Weights of a small transformer language model.
Size: 12 layers, width 192, 3 heads of 64, MLP 768 tanh GELU, vocabulary 8192, 8.58M parameters.
Training: a variant of SOAP for these matrices, 132M tokens, 2062 steps.
Each number is 200 + 30 x the weight over its row's rms, rounded and kept within 0 to 999. Layers, rows and columns count from 0. The size before them is the row's rms in percent of the matrix's.

# layer 2 attention query, 192x192, rms 0.0844, rows 0-7, columns 0-191
108,247,215,194,249,209,242,220,211,198,218,244,164,154,193,220,153,168,207,148,203,243,248,150,236,237,228,206,159,176,238,216,238,147,198,238,239,199,177,203,180,169,207,222,201,133,237,204,249,175,176,218,181,154,207,184,238,192,181,219,195,210,231,180,191,198,212,238,227,227,197,182,220,183,220,209,159,198,215,228,231,259,229,194,171,223,208,224,214,193,135,155,187,206,191,218,142,270,192,212,253,175,119,173,201,140,166,240,190,216,227,156,152,199,189,173,180,162,257,183,182,181,204,179,243,216,181,162,165,229,226,182,219,249,220,159,207,185,262,177,226,174,196,201,212,226,152,166,213,169,203,203,212,224,227,214,197,183,203,202,174,201,203,236,123,205,205,176,195,208,218,156,202,180,155,141,173,152,205,224,175,226,240,195,243,178,200,185,189,190,193,190,239
113,206,210,205,167,213,166,232,177,241,159,177,246,222,168,194,173,233,205,211,180,208,195,202,228,216,180,226,190,172,213,193,132,175,179,211,170,190,197,190,172,196,234,232,205,198,181,188,148,226,196,174,225,152,196,199,199,256,167,235,195,214,228,157,190,227,188,217,234,179,211,231,181,250,231,190,211,221,216,199,220,220,154,196,186,228,214,203,155,171,232,200,159,210,202,232,187,146,235,137,202,107,229,217,208,198,203,217,211,225,205,223,210,236,264,256,130,232,213,198,232,203,176,180,243,192,194,252,255,197,129,211,165,197,242,241,160,209,158,213,213,253,180,208,190,222,176,184,221,213,187,157,178,212,225,267,163,166,205,277,191,202,303,194,206,217,187,214,184,193,202,228,207,213,198,255,218,214,175,203,245,182,149,199,209,252,233,207,222,218,162,147,192
092,230,197,183,134,188,234,190,210,166,223,209,206,183,251,193,184,193,154,194,176,205,174,102,210,242,173,258,177,180,194,153,190,132,189,240,193,234,252,190,193,216,235,167,213,140,239,199,152,226,180,190,184,180,202,186,182,231,141,232,148,203,190,167,253,150,190,193,179,180,177,202,203,197,195,192,183,140,206,222,186,221,191,211,181,226,184,167,246,191,194,196,171,235,159,209,188,205,207,205,235,165,204,200,217,173,210,187,180,232,220,187,155,257,158,209,176,224,209,174,200,167,243,163,243,153,224,203,213,198,207,189,225,195,232,225,187,205,150,183,220,157,183,148,180,209,245,186,231,245,156,288,205,217,185,179,209,194,241,182,215,216,192,222,167,169,181,214,247,275,168,183,212,161,166,179,222,205,213,197,212,215,226,195,216,255,186,212,152,189,143,134,210
108,194,219,214,227,177,191,184,206,196,237,214,198,193,164,172,153,189,203,175,266,218,188,274,175,174,195,238,223,186,136,211,241,225,167,221,240,210,179,197,208,147,176,200,261,259,222,175,141,244,148,215,196,220,192,215,241,176,265,176,208,205,183,235,153,220,241,185,174,213,223,239,172,215,166,200,229,203,193,207,196,183,243,227,185,241,210,212,204,193,256,195,209,146,178,240,255,216,174,245,226,220,183,188,204,230,209,215,183,182,187,180,154,246,228,210,222,256,216,181,209,213,210,175,188,209,198,174,214,172,270,210,201,177,191,246,180,199,167,209,178,162,183,190,222,169,187,223,216,147,219,179,187,174,188,158,239,185,168,193,178,193,169,175,202,223,185,212,168,281,267,229,205,218,285,224,243,132,263,229,236,211,221,219,206,207,201,178,176,195,249,201,180
097,230,154,189,162,230,230,212,185,194,265,250,239,238,198,201,154,177,217,205,201,220,167,249,184,199,209,193,254,204,192,219,238,160,242,195,164,174,207,150,218,154,194,175,144,211,189,233,225,203,208,201,168,205,200,181,197,212,229,173,203,188,213,220,142,156,249,267,181,263,168,157,196,232,231,213,204,200,239,205,173,243,240,186,194,245,237,266,251,247,195,221,240,174,184,176,183,202,192,225,190,208,172,178,205,200,152,202,170,152,182,161,134,192,203,189,254,212,253,185,206,207,184,168,190,213,223,163,193,198,180,222,254,239,188,241,197,179,210,238,262,181,147,179,137,173,165,158,217,200,184,197,213,180,227,245,223,189,235,220,156,203,173,191,208,207,183,203,229,264,259,187,189,175,216,177,171,166,229,194,236,244,194,180,156,228,202,208,178,197,223,210,245
110,161,229,184,213,238,238,180,123,214,233,154,200,159,263,199,244,273,243,219,208,188,196,217,207,209,156,241,214,253,237,193,208,178,208,165,194,236,236,187,197,194,208,165,209,188,277,207,188,250,162,177,266,190,245,181,177,250,186,195,166,197,197,210,152,202,199,190,220,198,133,159,226,213,159,183,192,206,231,178,190,173,205,162,209,188,204,211,216,158,169,271,165,182,217,148,146,217,237,153,218,175,181,245,190,226,167,173,185,204,230,199,207,175,197,204,197,204,214,186,188,219,205,194,221,202,153,224,198,206,169,253,233,227,194,183,165,170,202,218,249,180,181,150,269,191,163,238,171,166,200,228,213,208,179,195,181,190,202,247,222,192,223,247,237,188,239,146,203,211,219,213,199,183,189,178,165,271,199,191,241,212,162,183,205,147,256,168,200,175,159,183,202
114,233,173,210,212,233,192,210,230,160,214,229,205,214,159,189,226,176,179,222,199,230,201,229,154,192,278,141,184,191,188,241,213,196,176,155,201,202,186,232,227,210,192,214,175,200,143,141,227,177,165,251,162,220,186,190,219,125,227,159,225,208,223,186,192,273,190,177,168,187,204,163,161,200,236,173,224,209,194,201,191,212,281,197,175,214,196,199,183,213,182,216,193,179,207,244,229,224,176,144,167,292,191,166,157,190,228,225,203,168,253,232,189,253,244,220,185,193,235,194,253,177,241,181,152,181,223,209,168,177,277,216,211,152,169,181,218,171,187,177,177,174,207,219,210,181,200,202,180,189,210,230,155,186,179,177,223,250,224,217,177,233,158,166,163,201,179,205,225,194,224,166,210,189,227,216,214,154,233,199,169,207,177,253,225,139,199,224,201,180,263,197,245
104,231,191,163,271,142,170,262,223,239,251,135,164,202,199,229,214,174,217,170,212,247,183,232,204,203,185,152,185,258,189,226,222,196,159,232,177,167,163,193,183,212,178,191,218,166,210,208,254,188,171,286,151,196,200,180,185,219,229,181,261,202,190,208,183,196,213,219,181,203,167,192,195,194,171,185,230,194,160,195,227,226,253,192,202,153,223,164,273,217,165,204,237,159,228,215,213,191,242,204,182,212,154,155,223,197,208,228,172,257,164,223,200,193,203,162,214,153,197,215,212,225,156,196,172,154,188,169,185,131,236,158,222,200,189,151,170,234,197,182,197,192,223,209,199,210,249,164,182,186,160,167,220,201,150,221,215,201,186,120,200,229,254,261,159,242,214,188,228,161,210,200,235,202,216,188,181,180,171,192,178,204,207,183,189,192,220,218,205,141,231,200,194